config = dict(
    n_layer=15,
    d_model=192,
    n_head=3,
    n_kv_head=3,
    head_dim=64,
    d_mlp=768,
    vocab_size=8192,
    activation='squared_relu',
    norm='rmsnorm',
    norm_place='pre',
    norm_eps=1e-06,
    positions='rope',
    rope_base=607000.0,
    rope_fraction=0.5,
    qk_norm=True,
    attn_scale=0.159,
    bias='all',
    tie_embeddings=False,
    parallel_block=False,
    extras=['some layers without attention', 'local attention windows', 'shifted keys', 'exclusive self-attention', 'value embeddings', 'hashed n-gram embeddings', 'a smear gate', 'an embedding shortcut', 'skips across layers', 'LayerScale', 'capped logits'],
    init='orth',
    init_std_qkv=0.0202,
    init_std_o=0.0202,
    init_std_up=0.0202,
    init_std_down=0.0,
    optimizer='adamw',
    lr=0.00255,
    beta1=0.9,
    beta2=0.99,
    weight_decay=0.017,
    lr_head=0.00649,
    warmup_steps=243,
    schedule='wsd',
    decay_fraction=1.0,
    decay_shape='linear',
    final_lr_fraction=0.1,
    batch_tokens=[32768, 65536],
    seq_len=512,
    doc_mask=True,
    train_tokens=534600000,
    steps=11193,
    dataset='wikipedia_en',
)
Each number is 500 + 25 x the weight over its row's rms, rounded and kept within 0 to 999. Layers, rows and columns count from 0. Numbers have three digits each. The size before them is the row's rms in percent of the matrix's.

# layer 6 MLP up, 768x192, rms 0.176, rows 688-767, columns 96-143
103:515501503476498473535520503465518485477504496478510504483467509525517455477484524464553510520472456547493514444529494480489486510521485488476510
101:543491510484533482495473467495493524496480483476482471521541523482508466484509498485493478505485509537489514512513474497470543520517477501508482
101:542487497493529468522530456480466464501462528470486495524503501465496472516492530517554480473517558485466477488486542515457509525521474474538523
096:501494475503496517484501479525480512488523481489444513548449517529499482452457516451541521482476488531460463476517519435470495537544519547487527
098:535522512489519510450508504478517530503560467454507530477499507520457457458512533496503461504522463511485528505518505476480475498471491484481513
109:548481511490552485504538506482493466500499443499504516566552467502512507500495500468514521495539526454512493539514507511471463510496544508494514
099:506487495529504461486556513487494463500500490505500477441491541542494462483523499504509522505529471561455480507530487527501470494504504472475486
105:566513529487521457478527491515461501459511514472510482492516538487449473498500496460508490499530550527528471538540496503520500496499511487518540
104:529491505507511498525522505464497517499492476497469488462525478534506444492462515457497516518470455502450572474500493490504491490487521507495520
096:490478535556531530520542464507525485486443492493487505504505515482480511466519522480526489454497492498488533525529498517507480525522520490488496
107:498462490516511523533517468470489486462489498519521461506491512507459470501493529534498509484528499477513510503513528494462503468530474514528514
096:509509451531507512496542494501517477491439468522472499478516518493459500487493510479523517444528493502488514473493523499491514496488476508515520
094:504507532487499514529531483499477450464500458488509447446530496480516491482526496500488502495510535497465507482467494470502491500477463474547460
109:512488486505514480479476433471516495481493487528500452516482542520502469466483524523525503506501507531539486515527487461506519505459486504507510
095:537504464461503476457489463480484510467524490534464473490505533544514490515506528487515494456478472533502484497506485450547514538468480504526483
089:522475503479492539517461454459520476505520509491456542455495480526487503499492558516507526492517492478500498478498496511538521514438507454476483
094:483505488507511525503491488493541457472540499499471490499522508491447461521487516505515502511514482491515516518486504471489490472473486461563530
093:521516476489516508505527456483490509530506484481507503519517532518522517491504477454552472478500492539449534504522515483526508512445497469472498
098:534515514523499487477510483471477487504459523520493510494506536496469461453491477502521491496501461495490534472471558505434516506487444476505497
097:524522487457487556534546494441494517473521493485529501482494525487486495477507550485542508496504480536484519498491479510532520529538491522496515
094:537466488438490537535531495496482494479442474513488494494553529487486499484537522444501503552485507502487545483466552460442485487478453487521548
096:553440523449464519534527475433463555515504465487492491487530494502507535460552507487523531482504526528460532531512470505520449461460509468477520
112:540479526512507521516499461490506458509489483520495465513528473499510515477519510507515513500474492486540521503549506484475475474484515510534517
096:501514530461494492537526465456521466510516539491523538501548493511478491533524490477498512451473542527483484536537483494503494479512484506492527
096:486468510518499463494462492467503520496498510492472526507493542498520508513544485473537498524547461485476509512489497502454529507482526497482509
102:504495537519500469513526476468512509497560524500508466505532516512477488455513471503502456521528509485485502490508517512514517489462501491449500
085:465555502476503525494477498494490495535503476529439477486512500485475492471499501521490530474469485509488517489457505488436498509481507564488500
106:509526471463477507534489511477502488468504484484491450506519543505501485539517532476518492490488522521483482487528482451470484473484510513543516
102:499533530513509505489508513495446498467490522504499486504580523477513523464484528507535501510505488519512510490499528509498494533515552494539502
090:515518510500472491508537522488509494543543515490531454491489529544520527516528545502497474492518505476467517491514463525539490506487500479508508
091:510515515475529504482525472442486511464517514562465507454513493498448518492571539512520510477479472505540478463479516495523497545512458511498478
126:511557485496509524494507488479470502498508523512509494478503481522499486466439537489546545517505518516515555482517484518505479494513504487481547
092:525504519484511471525496488470507459476496534497502502442516476533488495471514499492507489510498525518471485485544500459536515504516515495434492
100:512459517485513489513500494523461528504518487526489456530502509479477485440513510494570478504499458469503475512503486499510442495489495521468522
092:512496507488492479496551543430542496488475471502533471524467494516445503503508501469504499519535554513521514490512527490477539519513536483536498
098:557511527508507494511507507479518526459466481500472512501501519514513467493511445517565472492468477486463494449511519491446508485500492463544519
095:550498488464505496486495464469494501463540470524530505495520577489497509517495530485483535490484485544475519507475490438516475457522481458486529
091:493541526481473509518534483461543517478478484536459506486508504498451507487499511504544511499484517529529542540547492473509495507462537489544493
096:495513456521475514493469471478502535521534494508512500473516529533517481520492532508497517526489463486446494494471522508475543526455490527495515
094:515480510483523476500532465478547498510486507492504475516489534493517468512478509502496499485543494504448480510532493470495515468501476456527549
094:512467512482540494529541454490528491468468441537485504493501502517497479500497520515541474491534493486500524524538500495517533505553456486522505
106:553495492484521482471534486509472524451492499488501513449490510500480475519483558492500508476515501501518480500523536488508473494534498490550540
093:494476493514500487555479452447488531467513467503485493501471522528564485524514530502536515526520461508482479542527499490497528479485465478511487
107:493492457520551489469496456490489502529478484491465502474499538481470469529503500529528498553526423506471535485503526501506524541495529454497501
093:576529534550504459511507473517528481501473484500540498491471497539504475452510513487510484529493487475455507467498538480488495492544515513496464
116:503466532483515505512491500485489494468503482522469488519511515528468524500506535481496518521507453499478535483468524492463473512504498428499478
100:521529468473475465512516503481534510486507473496498481502511505504468530476518498461494498530525472515468508527554494503442507534506513516524492
096:476501487528527547472530491505503469480498490511462496507512511494510474474470482501538491492488494521532497476548468495482508485496483506509534
093:507529520494529480497534503464495475507535510501516423522491513466501488510489488542524500510509517509526505488511466511441494500470456484507525
092:495457515507499516530517507460536485506525508491493493458510519489467493501513511484500514473551471518448520493500452480504509525459518492509489
104:514518541541553524536503497472480501502509453516519511503531499524528451493483464489487489502505469547511489500481502470482504490517466502537488
100:507492535479508530525526472511514488494504478539509464504463537500490525459514500492531511523542523524501492517529474468528548499524520492523488
092:485476536508529495500508514502509483529519460558485464532526503488503481504473526480472519542544501501481491514510528520503496509510479505489501
092:532502515477489517465512485487490520479472440549502465503502528468472460552468507514526523524488533504494519536562543504502484511445453539490503
105:494532489482489488539489505515520454507450491469471500516525502537491459503501504520517575507492471482492514501533525490495528489504486442493532
100:491459520533501503512495484505522509500478494477483513529506497470492473536497474550511531517527522494493507481553509487489535523471486465541517
115:500471513498527445495525479512487448515462481474508531515523544515492511509517469473497547514510471507492489472511483513492468431523497485533500
100:488453493453477505553501479477478472530507504489433441543516515481499460503500514510503513527484495520470486538492502516445532497500479480479515
100:510535486433556511520497511492443488489498486467482514462501510516466429473499536442510523536516475525483508508501527449458455497510525518497521
100:493481506468508506481562515486522464430530516492501497507502516484492493480504498466484484497491523471531549503473494466479507480486533508498486
096:514518498507536529504540467441510477523512532514502445495532497524481520477484543483499539467519469489488513527468517508500500454455468513537487
105:528470493519515512531487487507514501548552503531505507507489512481520454464522488482498537521536508519524510460513502493534434502456506461499473
104:548501499467541493565513502483533520509502468495481489463480528454496467518526481522514474475515492523448473502509504509493502521459522508554511
109:479492510509534505531507442471522492500509486479494495503523515474517495505447540502508516513499481530440503513490501527528470516504442523485526
101:494511490509548505529490507483495530506501446508470535488516531488464489499468527534504519487518523488473496467551472502449433534448505495482490
093:500491481499458500512493489459554463518484522465487484493498532536503434491498497507519510537481511547494530489492494512499554460499500513503499
103:491477495502550492469500466475450512511468478500520479475513480465536508466491499517512494490469465506531497516484523508480503510526470491505571
123:536511517474462494483544503482483477524464471528523459471515492507447485476512506484520514502543544510498493513459483495502483519473520460480481
098:537504509492537485488491480485544502494478482515546481524527530523507498507517512497503511493474489486470478483467515490523476516505496487470502
095:494509494481515460488536497460503515456481457526487505487513513520502483510513500449537527478480485511501512482509497488506495517485508487529526
112:553495520506524487543509466460514480481525485483504506492500484500474495491538495492536471530526452470500471486566499506515533516502488521486476
091:558501488472514486524502490503497533482484507480456481536499526520500461486523525496507501505534493456543497495521491487538484499533482470500482
093:509526475480504521504560483525478486512511512513468500462536513477432474474482538489495480484536496528502534515506446458488519555451494429479516
113:542512488484506495507504458504504510514485494515493488493499519482549491507521547476503547520522551492484493497512509481538489485505492486510530
095:532515485516540488466489527458498470495539492500506451518490524498485496478506495491500486467495500530477494523521527515546498534476486468497521
116:514502446469527495454510478462496488481464458494489498492481528507520477497493547508537504502517443484466532513491546500495500547532501442470498
095:504463512490509484510540503462509465490492452535521487467496494486467510482481545513529491471579505493452509524516511523495561506530491471551496
091:516504528486519509521478460487504495486468506491506513520499497465496513458441482488514579517528489491498486510481511418487535456532469498520518
096:504493528452538465476474482511479547495534484489467505474517511460482484475511522483516534474532530486527533477489540507501526470515495508497487
088:501501576470486475519534492515489472458524475532469475526512506525441498497524482496516521509534492516493520551499511504473478493495446485520477
# layer 6 MLP down (transposed), 768x192, rms 0.168, rows 688-767, columns 96-143
105:517508531491498444511495461468499507494511530512514503525492509490505503494478485478507454518440483479539504516485499500537493485502501495496510
100:530472477525549441499423480502490529533472490548508535557530505497453493522504509488484495449476529469523519512538509516525524503485516512477515
100:524497465490486472503501481511451510485493503484488464467477467469512534482488504562524437491455518453492525439442488487476504510538509493515564
096:490533478464525508498501451560486454481511481445452490503476485520477497508507503494498445473513532429526538489536521493520495496509505524497508
099:546484521506503545475532572465526481508489510483530472528531487494492509460441505504482508483506485494503488546479516447498483482527493502496470
107:503508473476527519500520539493526497519495492464528524482505452507532567512494468519493463515501529479504475506494471518496492516467542504432533
099:489537528513473474499458487501490467470503478507509494520564516474536547504517478484508513544469557535493460515460469484529484452479463497542491
105:520506544515534471535496518506515460515509502499498508499493463505504468516510455517507518499501470471480495465479485493510529501457504519481483
105:470555487539476543514508515504505458458519535474493525508511511507505514526481491518496469492440447479515497468469491506530440563492509462479495
096:446495501536474471547514497499466514551490536473491504518510519472515568487509452524506474508500468522487476477484462501509503481540528502493495
107:449421463522525458518490531516483479518469493532558522497501443515472523486498515514483440473491532487522514490526517494511480504514518519520505
093:482495477536506490502490514466524490500456478504514499480517492522454496489523513542514499487455541494514476470481452465464468479498507515496565
095:472532524513482497493499527534456500491482545491520478464546493510544498497527487514467470507467520534522504501500465476510507466505468504514485
110:520504499480472535521466513506492494461500512488516503493499490534532476533479446488486528533493503523553477530538524519493489486508464495488466
095:501463481492523520489462498488508518512492495471518499463487551500539505509494504508473542541536494486530473506479482504526490481483548496483457
091:508479556507500506525483509531488480497480528484549443517513498532544504513471511499518493565515496506522510450539490503551543488532494505495479
094:504464504494502484493538500482491488492505537558504465480528483455482505508479513513500463477515473473502545528488502484557475513526530502513527
088:484496469514443490466522496474471525496523514524510533549467504473509536499516496513536476492431493529499478560502507477526508507508497470481528
095:528519500516487535530507484530516499531509520499503499482491496526494485450498484519491474508511501455513550455493534477480507518514476528525456
099:486526548468528546507491496486526468524492495485547517487504495484499516554482490533497529469482538489463476489487534508503536492478493505455514
092:499473492544481472485535479492530512474444488517490463495498504542515536494539526464501529539512480448535533502508528505533498487551508486534490
096:536463529469443535483541472512502545496496522522535520495469522483482527503491502488494516512508517479489540504486498500524532497490504487517501
108:513504511503495521503488542509555534475494527529540498523534536519526465493518476536524535493462528532491496503518511494489487500553520521514509
098:487492472467464507466512483472457490496521520495506537486466471505553514542498537523483495541493483472489481455495553555522531509508503497479548
097:481508531522522492546474514484505489497535517540505504576501518498539531514547527483536523500477510556542475532509501519512499531471511501510498
106:493532474492503464503557476472471504487519509519461472489502461463462502483495490506489486518551495421516509479504477524485536534483536550521481
086:457503508531531483499460522477480485471486451510526500507483493450505457462463501499532490504532506522521494472496479497515510452510483470515490
107:512457551503515465511544488476508468452491544507503503493506470493469504473479473479482505492520467514522539487492528522510433536538497508527494
104:502486506497470501499511506463516543516457497508538520524450523527468460523487505506458479470475559463543506509483515467497487495535478518530523
092:478478489527532496451489521475463503469492481475501518484487533508509504465476487495525479495509478526488504509469517462524510509521540491471496
088:489529511498501489474480514525531502468485470490536474497471473513471503480488515469498472518445509510557497512510549542507495467526469502516485
122:558515473516472548492503502483463507496525546534503542505480467495544487539512507528501522500483517485505552484507506561533481535471518488426544
095:516472480502498513522537518514507490537470516463480556489512514504512528513475511544490512494525505502468555497482463527523461489510465479463491
099:506532504536498525513501540491522486526516518478472510521474562489501503506533525529505506518490496486489515491486505525500474427500491516470517
092:467500508545521497518466453527486479509484489517466512496534501486540494491493529520510492472495489529472473481457523467470477482474458506454497
100:514504509542475537470476499518503494475512531515490505490529519502516504519490505533503496477501484463506482489534491500511515506500501507513487
096:460464468509455505557509509517514503485479547487497535482487520512492466453468541536456466501516493538494513498508514542500513484512462475506507
089:504470510499503528504450491491462487494503497514565512508452481494501497492505515529493458504552480484468460477450527470507468502517501497451533
094:523520450545501514478509515456504496497529498484498530478458510511521503496496507501477504528498472477514514504480487511492513509469483508451543
092:471512486512542477508510522493505523508508562498477486512498529533521514501508496473463486510527517542517496517448509486527514470541464545501482
095:484449510502480536537520485499536477465518483524544555519477504528523523496513515523478495480468512498457503506544497541533490530537473478511471
103:526497484529451532510504505499515512538463527499479470522521491505501496524512460464442497516511499532496478483528421523507495472463488511454470
094:504494499510497478509482486477498480488523496527494520487437521530521496495492532502474490507485484517460479504507529511497485522504474523485491
105:470539502575531477544494493508513476475469519515513509523472513488442488522509498505522490525508469509489521542526508505532502482540504483512487
097:471512504518518509494481476516506486485505497480494518492490517505480522463532483444475459518509499498512525458489520484472494488483511502509444
113:518478506488477477498505554527490546475537477540527554486446548518524515480533496500520529481529473518471470470549476483496508467482483517491497
099:457513473460514509499551536484526512508515472533471545526506496476488519496540496516506523527469478512512483561508528492513478506475527484495502
092:495555475554545488477513507477491478439520500464506525525517518472499485529466495478517475478481486487527512482496496519496487477534494507484502
096:519506465501517536522513512484544487486465446502488499518504485454445505537500506541514522559491501537505504506494508476434502499447488479478510
093:538525491472501507442461471519516548458515491493497475478487489534508516499479479513506512478470486509540474500489550504519485470505520479494505
105:445498496511499498499502531509523513455490519470498512478503545505505473478469500531505496522498509461470537495490487483519433506557485450488464
102:509469463499559506485538479478556485499523538509539489515457489506483492486526481507512475516501524487530503513477546485533520517483529533510506
093:459514453546522524520477528528508468479496511468463499536508474504486517510507495480515542497492514490521506532484487512490497567499515493498515
095:462549501474480526502518537455501487516499500508508565482485465464467453488438540519477530452533460461511503465511481490475526507453520476485472
101:557473497538463487522489516506535504521513503464478482514527497520453482533513483532523552518507479439531503524497514446479518523497478491473509
101:509478488494508455524496532502521513459491470495543505474518480466478476481529519533492499472516492487535500528524502485470506468494490499496482
108:516477510495516489470514508465466515471489466477477494532488470531503523514517526548513475457493491454520481526475548492555514509527509449540497
101:476512504457515504467513496509491497500541515512494501530499502470503520477536516470486503518481527515494476511519506508470521519471459469468494
094:508507521493510514490499509485490525480461510455457517503482495526440465481426501484533524468475533512506507473542481492510502491516507503508508
102:480506532487500524518540504465502486481525542537506512514495517453473518494531505470490494510467495411492500510535524520468506500461494553482514
096:570475459524466510470537494460477495496492505504466479530528542510454538527476504494482487477477505456514525535472484503482497520514498559560475
104:499461491484513511521484521497540527505501488499495487512516506480525557504473492474454515513558519537502496557491567498513494469458486523512515
105:561487482519475511499528494460510485494472507498530445525503546494495481516481493520519495497527481458474506454508519500499525515513525521495476
106:458442508526507500553479480535462498474527537508507512504509502502513527471477514487495481532510488475465496491524480533482483512490512480519482
101:478457488472509495493462501486470482468493506510548472512472549510479504489489478499469460528522499496535496497507505474479505500468523567529515
092:499505455487514488488472485501574506489510488511544484530430521509504519524536484515501531513504517510546517482484518505478502519509479506482473
106:440490494494528459467477478485545499520507498517497507555511512522475534495468502529470495521470510482543472542495506505486525473558538459545469
117:492495543478468499484486541493527473530440491471525460484522502496465508489507519492502513512519517502503507490477446484477480522452510480511489
098:501450494531503504509563490489474473513495503547528514482529472509523507507523480531492441514477459458495470536514486466464526518545460501508510
095:509510492476495499520535525492520493517501470481503508497510510501457515501473510482474486511503502430519449491512453512476495488515553460524482
108:526504487509552518496460503476490529481538482447488517533472515532474542529516452486488454526482524506531476543493548557528506512516515534517481
092:496473545520494485502519495550470491528450527518511488513494467498522484501496490484479471560518504486502523473499442489443476473460480451496504
093:519508486516468502489511552513520511501488511531515457488483497500511543490492474510497487509466479531492484502494476450472482455494502551500469
111:536510532525494527534476489472494460486530543474511521492503497571529540501481504506486473517506487506487501466493474472534512444471509502542467
094:507498464507517534501475521468510495522497502491537525489465522481462502513546531521475498498464530504492479511505513529499482468486528517484512
116:525512461493528487490490523492464501492466481491472493486489538491518498505497489502488492467488473467527526553511547493479469483442509476494478
098:534473534503467556510514536453555506451461464498496512513490466461504522520502502488506481467490552491444495506473476487486531526476482516519529
088:506475532493491501504431511491508464514473542476507486516523488521490501523484445513478539495487466504485474510508495530482503558519472474444462
098:500479540490494499520509491498493495498535496520496491472464512499506514480526506520458443472511508487470518527475515502486537499499526459458513
089:499536489469505505473476521574485476441512507477489500503555494513471458499534463515550499514494523515498554487506502482469502514502506486509490